From a checkpoint of a small transformer trained on Wikipedia.
Size: 13 layers, width 704, 11 heads of 64, MLP 1856 SwiGLU, vocabulary 16514, 88.5M parameters.
Architecture: RMSNorm before each block, rotary positions, no biases in attention or MLP.
Training: a variant of Muon for these matrices, 1785M tokens, 6810 steps.
Each number is 50 + 10 x the weight over the matrix's rms, rounded and kept within 0 to 99. Layers, rows and columns count from 0.

# layer 9 MLP down (transposed), 1856x704, rms 0.0815, rows 664-690, columns 176-263
51 41 46 69 66 52 42 39 55 60 44 59 45 55 60 28 64 50 50 49 57 66 38 41 58 51 55 62 30 59 51 73 55 36 39 67 31 48 49 56 64 64 39 62 65 56 45 55 51 41 43 61 61 37 42 55 51 50 48 38 54 52 38 26 64 55 55 59 63 63 49 42 60 49 46 55 37 44 52 53 50 49 41 56 38 27 60 52
41 47 53 42 37 42 49 38 38 61 68 35 49 47 58 52 58 51 35 40 59 40 60 49 45 71 37 42 28 38 44 66 38 55 42 56 55 75 36 54 71 70 55 71 48 48 66 32 79 48 61 47 57 57 54 55 48 59 47 30 48 44 41 46 60 59 38 49 55 46 50 40 47 67 56 51 60 70 53 46 42 34 52 46 48 61 57 42
64 64 39 47 47 62 65 52 46 67 58 52 42 35 41 36 59 70 48 34 43 59 68 48 40 55 50 52 50 43 50 62 44 58 45 35 53 49 43 56 54 65 39 46 49 49 38 53 46 60 43 41 59 48 95 56 59 55 45 49 26 53 48 40 54 61 38 42 40 41 52 49 49 53 61 38 52 53 43 51 37 50 43 54 52 54 54 39
49 36 29 54 42 42 60 57 48 47 42 41 41 51 56 59 26 38 62 57 36 52 52 39 39 16 64 43 51 50 66 48 43 46 44 44 50 61 63 56 58 40 43 46 58 32 45 51 68 48 51 40 52 56 73 37 46 33 35 42 51 38 54 60 56 62 58 55 58 53 52 39 24 49 44 50 60 62 60 52 51 43 44 56 41 57 34 44
62 48 47 52 34 41 57 51 47 44 60 46 28 47 57 40 59 54 55 44 46 50 55 55 59 65 54 56 46 39 39 62 50 68 45 40 57 41 59 52 49 47 61 42 47 55 41 68 52 32 59 46 49 51 00 60 42 58 57 49 40 45 51 33 46 59 55 44 31 38 49 48 52 49 49 49 45 46 53 42 56 45 63 34 32 43 57 41
56 53 56 58 49 48 55 41 60 53 41 59 46 50 66 47 55 48 41 29 48 55 61 51 47 39 49 34 56 35 55 43 45 48 46 60 74 49 62 48 48 34 36 56 53 57 44 44 49 56 53 49 52 64 43 39 68 58 38 49 27 54 52 60 69 47 56 50 56 67 56 48 49 46 47 42 60 54 46 47 56 37 56 57 58 51 46 46
63 48 61 60 38 48 49 71 53 53 72 62 38 53 60 47 47 47 45 46 45 49 41 67 56 48 53 46 40 56 57 45 29 53 50 61 44 61 53 47 62 47 67 32 59 48 64 61 48 47 45 52 57 56 71 52 35 47 52 43 45 67 44 52 47 44 50 58 51 60 32 51 47 56 44 55 58 58 30 47 34 44 52 62 57 47 57 41
52 41 40 60 36 43 55 44 41 43 51 57 50 54 68 36 30 51 68 42 63 61 47 48 40 70 51 38 45 49 58 38 60 43 57 45 58 48 70 44 41 56 62 46 59 47 65 44 50 52 28 50 42 61 23 62 47 62 33 49 57 46 56 61 51 45 57 53 57 43 62 60 46 48 55 30 61 48 30 43 68 61 42 54 53 62 35 63
52 50 49 55 53 40 52 47 54 35 49 61 59 54 64 64 57 46 64 50 58 51 39 51 62 52 46 54 64 61 54 66 56 35 33 53 69 62 53 44 43 40 36 53 48 39 51 33 48 55 44 59 61 51 72 52 72 56 52 56 36 52 39 52 45 38 53 49 48 50 70 42 49 34 51 36 40 52 54 60 59 35 54 54 53 32 39 63
51 45 56 50 72 56 48 40 68 43 56 38 58 63 52 47 73 51 36 54 66 56 34 33 42 31 57 75 37 31 46 40 49 49 56 38 43 38 57 25 45 58 44 57 46 40 54 40 59 68 44 48 51 34 68 40 44 46 64 57 36 43 72 44 51 54 43 43 29 48 41 62 49 41 50 67 66 51 47 63 58 49 55 41 37 49 46 42
46 54 49 68 36 24 55 57 45 52 48 38 53 66 45 55 48 43 50 38 46 43 45 69 59 48 66 50 58 42 55 67 29 43 61 24 66 46 39 56 32 39 58 53 47 45 57 59 55 43 69 31 62 37 41 48 52 52 46 50 57 41 34 26 49 55 34 69 58 63 55 47 55 61 44 47 74 41 65 52 49 48 42 56 47 48 42 66
52 58 55 51 46 46 42 61 41 52 37 39 52 40 52 61 50 44 37 50 55 52 45 63 47 66 48 39 59 50 52 44 46 64 46 62 35 56 53 27 59 58 70 41 47 50 67 47 22 51 45 69 57 42 74 40 38 59 44 54 45 67 33 51 43 38 80 65 68 51 46 50 69 57 47 59 62 40 44 28 56 47 47 50 46 52 46 48
48 50 35 41 52 51 33 55 62 45 51 35 60 47 65 49 39 47 68 46 59 40 50 53 48 46 53 57 41 53 55 52 41 59 41 62 46 60 52 52 52 52 39 50 57 47 47 33 35 54 56 39 38 42 39 50 56 50 72 41 47 42 49 49 51 38 40 60 43 56 46 44 36 53 46 30 74 48 43 41 47 46 45 56 60 45 40 54
48 44 34 33 53 36 50 44 68 50 41 54 38 41 51 54 47 59 59 50 46 63 38 36 52 49 33 53 27 66 49 60 51 51 53 28 65 53 52 37 33 42 50 56 51 52 67 43 38 44 57 62 56 68 32 52 42 47 67 55 58 55 41 49 64 67 29 59 33 29 37 57 60 50 35 40 44 57 63 34 62 48 62 54 63 42 43 45
51 61 46 42 49 50 52 44 50 44 37 50 49 27 42 72 44 46 44 31 51 59 38 58 52 74 51 49 57 39 44 45 76 49 45 56 43 42 82 49 14 50 55 49 49 48 39 57 55 49 51 50 51 61 73 53 34 53 36 42 53 40 64 44 47 35 45 51 62 68 45 57 67 51 53 44 31 23 26 62 61 56 32 46 40 51 49 62
48 46 44 37 42 52 44 36 37 57 54 44 62 66 60 64 46 28 67 43 51 56 46 42 45 42 56 55 35 37 49 31 45 47 41 54 57 59 48 51 52 57 44 50 51 41 69 64 54 52 53 58 45 42 47 48 36 51 42 80 47 44 50 44 45 56 58 47 53 49 40 53 50 52 46 68 40 59 31 41 54 47 58 44 76 33 49 54
52 38 47 62 55 53 41 64 40 35 51 42 46 31 55 55 63 55 60 41 57 30 66 58 42 64 52 42 64 47 48 56 56 50 57 45 71 65 50 40 57 65 56 56 48 61 55 52 44 35 52 55 38 58 68 43 49 44 68 56 50 45 65 52 41 42 50 66 50 68 37 33 53 50 62 71 47 59 46 63 31 50 66 44 59 52 34 44
39 50 59 49 56 56 50 42 47 52 46 58 66 64 52 51 54 60 48 29 57 43 53 73 63 52 43 64 42 39 48 44 47 55 52 41 35 48 23 38 34 50 42 49 59 69 43 48 50 36 50 61 47 35 61 50 46 44 62 47 39 43 59 40 55 50 46 35 40 44 49 52 61 77 62 48 61 51 40 40 61 65 58 56 43 58 42 57
37 42 49 61 52 57 44 36 53 55 50 56 47 52 43 54 57 65 61 43 33 52 47 47 61 28 33 44 50 57 40 39 55 49 39 61 62 43 42 45 42 54 63 48 59 60 60 42 40 43 61 49 54 67 18 47 49 46 47 68 49 43 31 47 45 40 45 62 69 52 65 34 47 63 56 33 54 33 48 37 43 45 54 38 43 33 78 55
59 59 67 62 42 28 50 56 37 62 58 45 39 37 62 67 42 36 30 48 43 42 68 48 39 51 40 60 28 46 59 31 40 40 44 52 48 54 44 61 51 45 42 17 57 48 44 41 47 50 37 39 52 49 53 44 28 56 55 45 44 55 35 66 24 64 74 42 60 46 50 41 43 42 55 40 49 63 63 51 57 43 45 33 68 53 71 52
43 53 40 61 46 42 57 63 38 59 50 46 49 47 33 38 46 45 42 36 43 50 53 67 60 53 39 50 54 50 45 32 48 51 62 70 44 53 61 52 44 64 40 42 60 53 42 39 70 46 47 65 61 52 79 46 53 50 56 43 67 45 38 57 70 45 45 45 62 47 59 56 54 47 48 62 57 46 55 50 51 33 61 48 56 52 32 57
51 45 47 61 45 57 52 60 30 41 39 41 50 53 54 43 36 48 64 60 67 37 48 47 51 63 48 59 44 46 47 47 38 50 50 42 61 29 51 61 55 56 41 50 42 58 47 48 50 60 15 45 61 48 46 54 50 49 61 42 56 48 40 46 66 58 44 59 43 44 42 39 52 61 48 51 55 57 43 52 60 53 49 62 44 61 40 40
20 38 49 51 50 48 52 58 50 54 43 54 45 55 39 51 48 58 50 53 46 57 60 49 34 41 51 69 41 43 51 47 44 59 47 52 52 58 54 37 32 33 53 40 60 46 47 44 56 41 50 54 72 64 26 49 75 58 47 52 55 50 37 42 52 32 58 45 60 58 47 47 68 45 53 50 34 40 55 49 42 44 43 61 49 56 63 60
65 57 65 37 43 20 38 24 54 36 42 55 67 51 58 47 42 50 43 55 53 36 34 49 42 41 50 53 44 45 42 54 62 41 58 55 67 60 68 50 26 65 61 41 53 49 59 70 51 66 70 44 50 59 83 52 57 43 35 46 38 35 50 47 40 54 43 50 55 56 38 55 53 65 66 59 69 43 48 48 55 62 37 55 63 60 46 60
66 55 40 49 39 59 61 37 62 43 43 35 32 37 53 43 45 46 53 47 42 51 50 54 53 60 61 54 47 57 55 39 56 49 50 49 60 48 56 58 41 65 50 65 52 50 83 42 37 55 43 47 62 53 69 65 66 44 69 61 49 41 51 55 43 64 42 52 37 68 69 55 50 48 47 41 42 53 46 46 34 43 33 57 65 52 41 50
43 56 32 58 61 30 58 46 42 57 59 41 44 52 62 30 49 73 70 56 33 50 47 59 59 37 51 67 39 53 50 55 52 64 48 43 65 32 71 49 44 48 43 40 52 36 45 40 55 46 52 34 45 65 57 66 54 56 54 51 53 36 52 53 50 70 47 59 49 44 41 34 64 58 61 55 41 75 65 46 50 35 37 42 51 56 65 62
31 49 48 56 56 43 59 44 47 45 59 56 45 50 28 55 59 71 56 50 55 57 58 40 70 51 59 58 45 38 55 27 61 62 52 78 60 55 32 68 55 59 49 50 39 52 25 59 31 39 54 41 51 36 39 39 37 52 49 45 75 38 56 64 33 49 32 56 68 59 57 53 76 41 70 52 45 53 51 62 61 44 53 45 59 51 44 51
# layer 9 MLP gate, 1856x704, rms 0.109, rows 665-691, columns 176-263
28 55 38 49 34 50 44 45 58 45 35 55 59 55 56 33 52 36 61 51 49 48 48 52 49 45 43 53 23 54 46 46 60 44 65 53 53 32 39 33 56 39 38 45 43 53 47 58 55 89 46 76 45 48 47 50 68 49 45 53 57 41 52 46 49 51 59 45 57 42 28 61 66 45 45 51 46 47 45 66 48 56 49 45 51 43 40 84
37 50 52 45 35 48 44 55 41 55 41 47 30 45 53 62 50 32 59 38 59 53 55 48 53 42 63 49 55 54 74 70 57 51 56 31 53 60 55 51 47 64 39 53 54 64 58 48 39 59 48 61 43 72 38 45 46 39 54 51 41 60 37 38 65 39 44 45 50 33 53 43 47 77 36 37 45 30 21 53 47 50 41 51 20 43 55 63
56 42 38 42 51 48 65 42 60 57 47 63 49 46 61 60 59 54 43 65 58 38 41 57 51 70 57 44 32 41 51 61 52 55 48 53 59 46 48 44 49 29 46 53 45 59 43 49 49 64 43 53 55 56 73 47 61 50 52 47 53 53 41 52 54 46 47 38 61 55 38 44 45 60 47 56 41 70 52 49 54 43 43 47 72 38 47 37
52 53 39 56 63 46 62 56 73 59 46 46 47 60 56 52 21 58 54 42 52 58 55 50 39 54 59 51 70 40 43 73 60 50 55 52 49 44 49 44 46 57 48 54 57 46 60 47 59 36 49 38 53 60 77 57 43 67 42 61 33 67 46 38 51 53 65 36 49 38 61 40 36 55 51 52 48 51 60 55 47 44 44 53 60 53 50 52
45 53 53 32 48 55 48 41 54 47 57 37 46 59 41 69 47 69 54 50 56 59 56 39 51 55 62 77 52 70 51 60 25 61 64 47 48 58 59 61 64 70 51 57 39 48 44 51 55 46 63 48 40 65 34 51 35 40 50 54 65 53 44 47 41 49 45 45 36 28 45 53 43 43 49 35 44 53 55 56 54 51 67 49 42 46 41 47
35 42 63 48 49 48 42 44 56 56 45 48 45 33 51 56 61 70 54 61 34 49 19 50 63 58 19 54 37 27 38 54 43 47 50 52 39 53 65 57 52 53 45 76 47 47 46 48 42 57 64 47 58 49 45 60 53 33 56 57 59 31 46 48 39 56 33 44 61 47 26 58 64 38 35 54 41 47 46 42 42 27 47 32 48 64 61 53
39 59 63 54 50 27 44 48 40 48 67 55 48 43 42 41 77 46 69 51 59 42 62 24 50 20 53 46 68 43 46 43 51 49 41 37 51 63 50 51 36 43 21 35 63 33 49 54 63 62 68 68 45 41 54 35 63 39 67 52 46 62 58 53 45 79 39 52 57 47 67 56 50 36 48 62 64 41 36 48 69 57 53 42 48 41 65 47
59 48 51 50 40 51 61 38 42 33 66 58 69 33 47 59 45 40 55 62 58 42 37 59 40 55 67 51 42 59 62 52 44 50 55 37 51 48 53 63 46 55 59 73 59 47 50 58 67 39 62 42 46 51 46 50 62 25 60 38 47 44 46 52 55 53 77 51 41 44 55 57 49 42 43 46 40 57 58 43 51 47 48 41 60 45 44 52
48 51 46 44 43 36 47 52 42 47 53 54 48 40 67 55 45 52 64 50 48 50 47 62 51 72 61 39 52 47 50 66 50 52 65 30 44 58 56 61 54 74 45 67 60 50 47 35 50 51 63 59 33 41 52 49 53 46 44 60 46 44 34 42 54 65 53 55 63 45 40 51 50 58 45 54 55 45 43 65 52 43 59 53 35 65 56 52
53 46 49 39 39 51 41 39 55 48 41 47 53 54 46 65 60 47 64 37 46 63 47 62 60 47 56 36 43 51 55 36 40 60 61 49 57 59 52 46 46 53 66 47 40 40 61 53 42 39 58 37 50 45 58 73 49 49 57 46 38 50 40 27 44 56 38 48 52 50 53 40 39 55 50 58 59 46 41 48 51 67 28 48 48 71 37 58
41 41 51 57 32 38 40 64 50 63 44 44 43 67 62 58 59 39 77 77 38 69 60 56 52 46 49 53 65 46 72 53 65 34 46 38 69 37 43 51 38 39 53 44 60 78 52 42 69 46 34 63 31 50 54 40 50 48 58 39 65 49 37 52 51 60 32 64 45 41 29 45 52 48 22 50 51 47 55 45 41 52 45 72 54 59 50 54
46 46 49 52 34 25 36 63 50 43 55 51 37 47 53 48 40 42 44 52 38 64 70 54 50 40 53 44 58 48 50 66 43 51 63 33 36 43 41 69 41 61 43 44 64 57 68 45 41 41 56 60 53 56 39 50 51 60 51 43 40 61 60 50 50 47 47 61 30 43 37 46 75 46 65 44 46 35 55 48 58 59 43 59 57 61 70 39
33 53 53 48 42 23 25 53 51 46 48 43 57 80 49 52 61 35 56 59 62 49 60 47 36 62 51 56 58 55 53 42 50 52 36 34 47 32 55 45 50 56 51 21 66 48 69 53 46 68 62 64 74 39 56 54 49 37 65 47 43 54 57 35 56 53 57 51 47 82 45 48 49 42 52 44 35 53 48 50 55 36 39 40 71 48 47 43
54 58 54 47 57 57 46 66 48 41 48 55 53 55 65 53 49 48 41 50 54 27 55 66 52 52 44 50 79 60 55 48 24 42 44 41 50 53 62 54 46 37 43 64 47 56 44 44 49 40 37 70 54 54 66 64 48 60 40 42 66 57 43 44 61 38 52 71 38 43 41 72 42 49 51 47 68 33 44 52 68 56 47 36 55 52 57 36
62 45 36 57 39 50 57 54 55 45 60 55 59 46 46 40 39 46 38 43 55 46 36 51 42 62 53 48 47 30 46 52 47 54 46 60 54 52 56 60 42 67 61 49 56 62 56 47 62 36 38 59 40 45 52 60 43 51 52 42 56 57 59 61 46 53 53 60 46 67 48 44 54 45 54 39 42 41 65 60 46 45 55 45 48 66 41 57
32 47 46 55 37 51 56 61 50 40 69 51 51 57 43 36 44 61 50 65 51 62 54 62 52 49 46 37 28 57 59 38 48 54 47 35 47 54 50 43 43 51 39 53 49 42 53 58 46 48 49 44 51 68 46 66 34 45 35 49 48 47 35 50 51 56 38 52 40 50 44 45 37 43 55 59 57 75 39 27 42 51 34 57 60 54 52 53
46 59 53 38 34 47 42 45 43 70 59 52 57 57 48 56 61 54 42 62 53 43 58 57 50 59 53 45 50 51 42 33 49 43 58 74 71 39 59 54 55 70 63 31 35 58 65 43 69 71 61 53 68 58 50 46 45 68 29 32 48 44 55 55 58 48 62 63 60 60 58 52 36 67 34 45 66 44 44 50 53 48 50 45 49 43 31 47
40 53 45 56 46 38 51 51 57 47 70 43 50 53 47 41 65 57 33 53 56 60 58 42 53 56 44 64 40 54 46 50 50 48 41 53 51 55 45 55 51 65 57 51 41 52 43 55 32 55 43 45 51 69 49 35 44 45 55 47 44 55 56 41 50 40 66 55 51 51 54 52 55 68 29 54 34 76 48 59 45 50 69 39 41 60 62 47
48 59 59 66 41 50 51 53 50 36 61 31 54 49 68 41 60 36 55 49 51 47 57 36 56 63 57 38 41 42 45 52 60 57 69 39 74 71 53 36 55 59 50 53 39 53 50 20 45 56 53 50 40 58 45 53 51 64 50 40 64 53 60 51 44 63 66 60 54 59 57 40 43 43 46 51 47 34 42 48 51 49 44 56 49 53 49 50
44 53 47 49 43 35 33 55 55 64 47 48 44 45 60 56 52 46 68 54 41 51 57 38 44 51 54 29 57 40 35 43 46 52 47 51 35 45 51 52 75 53 51 38 35 23 46 33 42 52 52 45 58 52 29 36 37 49 35 42 60 47 50 62 44 26 81 43 46 47 46 60 35 55 51 48 53 64 52 40 46 39 60 42 44 49 29 63
60 51 58 39 61 32 51 62 39 64 35 47 56 55 43 49 46 44 51 42 48 52 56 44 50 43 45 48 40 25 64 51 64 70 47 73 54 47 60 64 48 58 58 54 55 44 65 50 52 37 34 56 64 65 35 49 47 52 44 43 37 51 66 51 58 34 48 49 54 56 52 52 45 64 63 53 49 48 47 53 58 45 47 42 52 46 56 51
32 40 33 45 43 56 47 38 68 69 46 70 40 43 59 50 50 51 28 57 58 42 36 53 79 24 61 52 53 54 70 67 47 35 74 44 46 36 50 44 65 54 37 42 74 46 64 63 52 60 58 53 44 58 46 68 59 37 50 34 46 76 50 42 47 34 57 45 45 57 49 26 55 60 60 51 51 42 52 45 49 66 49 41 46 43 64 59
44 51 40 46 48 37 61 55 44 48 47 41 49 46 48 32 33 43 58 39 41 46 61 47 45 75 56 53 25 50 38 57 56 46 61 56 42 78 42 32 72 42 64 40 32 42 67 49 52 51 43 65 36 68 34 45 43 45 44 63 58 45 43 48 55 66 54 33 56 67 43 40 19 49 35 59 50 63 43 48 39 35 67 44 52 41 43 55
50 51 60 57 56 55 39 38 59 70 63 46 58 39 47 27 48 47 41 48 49 48 55 44 53 51 36 42 44 38 43 29 25 48 66 44 46 71 70 48 60 43 51 37 58 40 53 54 42 63 42 60 60 35 43 70 41 67 38 44 52 53 57 53 43 44 58 48 64 52 46 49 55 41 53 58 48 33 38 38 54 41 50 45 38 46 56 58
39 41 52 52 54 57 40 60 51 42 49 65 59 46 43 41 67 66 51 66 37 39 32 62 36 59 34 45 45 39 59 54 48 53 40 57 23 42 63 44 58 66 41 62 46 45 50 63 29 78 65 55 40 50 46 36 60 48 44 36 60 44 60 44 52 31 42 42 47 43 60 42 61 39 60 56 50 53 74 62 61 37 62 67 56 40 50 45
41 32 47 25 47 24 59 57 56 36 38 43 54 48 61 48 76 45 58 48 51 47 59 55 63 43 42 28 46 54 65 58 73 43 69 48 52 41 44 50 58 58 60 66 29 48 45 55 46 53 58 39 46 45 67 56 32 55 40 51 53 34 39 69 54 43 50 33 47 56 46 44 52 49 45 46 54 49 52 44 46 52 56 31 58 37 46 77
77 67 70 37 40 44 56 52 47 56 61 42 57 41 46 48 74 57 54 43 48 52 63 57 55 46 61 55 49 52 64 47 44 34 53 51 40 48 72 44 41 36 38 56 55 49 44 47 50 40 51 41 54 52 25 53 63 42 33 45 40 31 42 39 37 38 51 60 55 47 37 49 43 38 41 68 55 49 43 53 42 70 28 46 52 56 47 42
# layer 9 MLP up, 1856x704, rms 0.117, rows 665-690, columns 176-263
37 58 64 60 41 43 63 36 42 57 51 75 42 30 54 40 59 27 45 45 54 66 60 48 56 58 53 58 65 51 51 62 38 54 65 45 44 54 51 55 44 64 62 47 50 43 65 78 53 39 34 56 28 62 37 41 55 46 34 31 59 50 53 43 51 49 56 63 59 69 31 59 45 59 55 37 48 58 45 40 44 45 37 43 49 55 52 36
45 44 57 37 65 52 63 53 58 62 45 59 54 74 43 36 35 51 49 54 57 59 54 32 26 52 57 53 44 55 62 57 60 30 42 42 44 45 51 46 55 36 51 52 50 40 53 58 34 32 53 66 37 72 62 55 64 46 52 69 51 46 57 45 47 28 54 53 44 48 64 48 46 58 53 61 50 50 50 43 34 48 48 48 41 35 34 39
41 51 49 62 46 48 60 41 48 37 50 57 59 26 48 69 45 43 56 48 42 69 54 63 36 46 69 48 49 36 42 75 46 68 67 37 50 38 51 50 40 46 47 52 57 48 40 31 46 49 68 36 55 49 52 39 41 48 52 57 53 43 61 74 70 57 61 30 27 68 56 30 52 62 45 39 38 60 59 58 54 45 51 76 58 70 57 54
35 49 57 53 57 45 48 42 50 61 49 50 59 51 43 61 50 50 52 66 54 63 39 47 46 43 52 69 49 46 60 44 50 52 53 59 49 50 68 39 43 59 63 30 42 55 36 53 37 37 56 53 44 50 31 45 52 71 33 72 44 63 50 55 55 49 56 60 28 62 68 33 32 38 59 43 50 68 38 74 45 46 40 52 53 56 54 47
49 48 59 61 49 60 41 56 48 64 39 40 42 61 39 59 50 39 58 51 51 48 49 48 58 36 53 48 38 51 52 52 41 36 48 34 55 51 43 53 35 40 42 50 41 32 40 56 48 43 34 52 45 54 50 40 48 48 55 63 56 41 71 47 36 53 47 54 37 45 52 18 43 55 60 53 50 46 53 54 48 32 37 45 41 43 49 45
56 62 53 36 25 47 52 50 35 47 67 68 37 50 48 55 61 30 45 42 41 46 59 52 53 52 53 64 39 48 68 52 48 36 47 55 46 36 43 34 45 43 41 46 69 50 46 50 47 59 28 41 35 52 67 43 54 58 46 55 59 39 60 45 52 53 54 28 49 44 48 49 53 40 48 50 50 65 54 37 41 57 42 47 67 27 63 49
36 61 36 33 63 38 46 50 34 38 54 54 74 45 55 43 67 46 50 43 48 42 50 61 74 49 61 48 39 44 59 66 51 47 36 57 52 50 48 42 45 65 47 54 57 48 53 37 59 39 37 72 36 62 45 50 46 53 44 39 59 57 47 69 59 59 33 35 43 32 54 39 35 37 49 50 49 62 49 43 56 59 61 53 25 58 50 47
63 48 44 68 57 52 49 56 50 46 46 48 41 43 44 56 48 57 47 42 33 46 68 55 48 37 69 53 58 40 31 45 42 42 52 60 54 44 43 49 53 67 46 45 49 48 44 54 51 46 45 46 45 64 48 44 41 43 39 42 65 48 63 62 85 55 66 49 44 32 54 52 53 65 41 68 64 61 40 46 47 56 50 65 49 52 46 65
41 54 47 48 58 63 34 46 25 55 45 42 44 35 44 72 48 39 47 47 54 38 48 61 50 69 67 39 42 50 44 51 35 46 48 46 56 61 46 68 46 58 75 54 54 42 60 53 59 68 46 59 57 53 55 50 47 34 44 66 50 52 44 39 31 44 35 36 58 65 49 51 53 42 67 35 53 50 53 60 50 45 55 50 56 66 52 51
38 57 36 46 44 52 59 46 58 47 42 43 56 60 41 45 63 49 56 35 50 57 51 54 21 51 58 40 37 41 48 39 49 36 62 57 55 51 40 40 39 61 55 50 59 55 66 54 49 41 62 47 45 44 72 55 61 60 77 57 38 49 56 53 60 62 46 49 38 51 52 31 46 58 44 42 35 46 31 50 56 58 31 58 57 67 45 62
37 53 35 61 54 50 59 25 52 50 45 45 43 58 48 59 49 65 35 50 65 52 49 47 41 42 50 45 56 46 46 54 58 76 54 40 58 58 51 44 48 60 70 59 72 48 38 47 43 59 76 63 35 40 53 53 37 55 56 55 42 30 57 50 56 46 50 45 43 45 44 65 62 65 62 71 50 56 26 57 32 53 57 60 43 48 48 46
41 62 45 46 35 38 35 55 51 42 69 34 41 38 46 61 50 64 52 51 62 39 40 69 41 55 49 56 53 44 38 51 50 67 53 44 51 51 48 66 48 38 56 35 57 38 68 38 47 55 48 37 47 59 54 45 49 47 53 31 67 47 46 55 51 49 50 44 63 43 34 41 56 41 62 56 50 41 47 41 56 51 46 53 43 50 54 46
48 57 50 55 44 51 55 51 53 62 34 59 57 36 49 53 22 29 43 53 54 49 11 51 64 45 51 71 53 47 51 51 74 44 46 58 47 36 20 39 43 52 77 58 75 34 38 54 53 35 51 40 51 62 47 39 69 53 38 52 60 46 56 50 54 49 45 63 53 54 50 26 61 59 34 31 49 57 48 41 35 61 23 47 65 30 33 63
46 52 53 54 42 53 35 55 50 48 57 59 44 59 45 51 59 44 42 48 69 54 42 53 63 46 67 55 47 42 45 46 57 64 51 54 55 55 50 49 57 56 52 63 25 61 57 55 57 53 48 59 61 51 51 44 50 53 60 55 41 52 40 59 39 52 54 52 42 34 38 46 50 62 42 56 44 52 71 42 49 63 45 50 50 59 46 55
50 59 43 50 59 52 56 49 56 54 55 50 47 47 61 67 50 43 41 39 48 44 49 53 67 49 48 32 63 32 55 60 57 64 57 55 61 41 50 46 56 61 57 39 51 29 46 44 54 40 49 54 47 46 66 40 46 55 35 51 48 44 39 64 48 40 66 46 30 57 49 53 42 44 40 43 54 46 55 66 54 61 59 40 56 65 42 41
59 49 56 43 55 57 44 62 36 61 64 32 40 37 59 42 61 56 33 59 62 55 32 82 33 60 44 53 49 42 55 52 42 47 35 59 49 42 41 54 57 47 59 55 44 47 59 45 58 53 61 57 56 34 43 56 42 67 56 44 51 60 51 57 46 59 68 30 49 57 56 49 62 36 49 53 51 83 71 71 48 37 54 37 52 52 48 48
58 41 51 34 52 67 49 64 37 41 60 56 47 35 50 43 49 55 47 25 57 51 54 55 38 36 52 60 56 40 46 54 54 58 64 37 54 50 47 56 63 62 40 43 43 52 69 55 52 81 61 45 59 51 56 52 50 45 42 70 42 51 49 41 36 59 38 27 52 56 51 41 67 46 52 78 63 50 56 58 48 60 50 60 22 49 54 38
55 57 45 56 61 58 34 49 44 43 27 58 56 57 70 62 43 57 44 46 36 62 57 52 55 48 43 36 30 39 38 51 61 45 46 36 37 45 45 38 36 60 37 58 70 52 62 50 59 64 61 51 55 43 39 39 57 41 64 47 61 57 50 39 58 64 46 36 48 53 69 66 53 44 52 46 51 49 42 45 57 54 69 56 33 52 42 61
67 68 31 40 49 52 46 58 43 30 50 42 54 52 60 53 47 47 41 60 36 52 53 59 59 53 50 37 32 30 47 72 61 40 50 38 37 46 45 34 38 49 54 33 44 67 64 37 44 44 55 33 40 64 56 59 51 52 34 54 39 78 50 48 67 25 52 63 44 57 40 62 51 51 43 44 47 50 64 31 46 61 34 67 55 39 50 58
40 33 71 33 66 42 57 54 32 56 63 52 46 39 35 39 50 59 40 41 58 32 42 57 46 61 51 64 60 77 40 58 34 39 47 53 57 48 56 52 46 31 51 71 62 59 46 43 53 58 48 54 42 55 60 48 52 62 50 40 49 65 58 56 38 59 46 45 51 40 42 52 47 50 40 50 51 79 55 54 49 50 56 40 45 56 46 47
57 60 40 34 65 41 26 50 48 58 46 50 37 59 47 47 58 50 43 42 47 39 24 72 49 40 28 43 70 57 50 49 47 58 50 50 29 56 41 50 59 43 62 59 57 47 54 52 38 54 65 62 55 42 45 46 50 36 67 48 61 66 56 45 50 65 37 49 62 42 43 49 57 26 48 28 52 54 55 57 56 51 44 50 47 68 52 53
38 57 41 58 44 65 51 53 50 48 44 68 65 47 48 58 49 55 44 35 46 22 50 61 51 38 58 40 48 56 48 54 41 45 39 49 47 45 44 32 64 50 59 53 52 44 56 43 44 40 28 37 40 34 53 66 44 58 48 47 36 47 40 61 32 58 44 49 48 33 66 48 51 55 56 56 57 37 52 51 44 47 60 43 59 34 51 66
48 46 58 47 41 61 47 46 47 44 47 57 66 47 56 48 78 50 60 68 36 38 41 55 36 23 58 50 70 67 55 66 62 54 62 35 37 49 80 57 46 59 27 56 54 47 52 31 54 48 42 54 61 39 44 50 61 23 66 39 46 56 46 39 44 59 53 32 41 34 76 43 51 50 51 52 47 47 50 39 50 59 42 74 36 63 42 40
42 34 52 63 51 59 62 44 55 38 40 67 37 47 55 37 39 44 36 51 42 51 43 44 29 69 43 37 45 63 51 48 61 63 53 59 28 48 48 60 60 61 56 58 57 59 42 50 64 35 35 62 48 47 47 66 48 48 43 57 48 42 47 31 41 62 68 46 61 53 65 40 51 49 51 47 46 47 43 55 54 74 44 35 46 64 49 44
46 54 54 55 48 41 50 35 78 59 44 39 64 46 41 47 32 65 41 53 56 45 41 47 49 51 50 71 52 38 50 47 64 57 51 56 35 51 64 44 53 41 51 49 53 47 30 50 62 45 29 31 64 56 57 46 30 56 55 50 52 48 42 70 62 65 53 43 59 57 43 58 38 56 63 60 59 53 57 35 43 61 56 42 50 42 49 29
45 44 56 65 39 33 43 33 55 56 49 56 41 54 42 51 54 66 47 62 49 49 32 60 70 60 44 50 72 51 46 52 57 50 53 60 34 61 19 71 49 57 75 45 39 64 53 57 48 35 32 47 37 52 54 60 61 37 55 45 55 47 67 38 43 44 46 53 62 50 68 45 55 43 57 73 30 43 52 62 50 24 31 39 25 41 47 54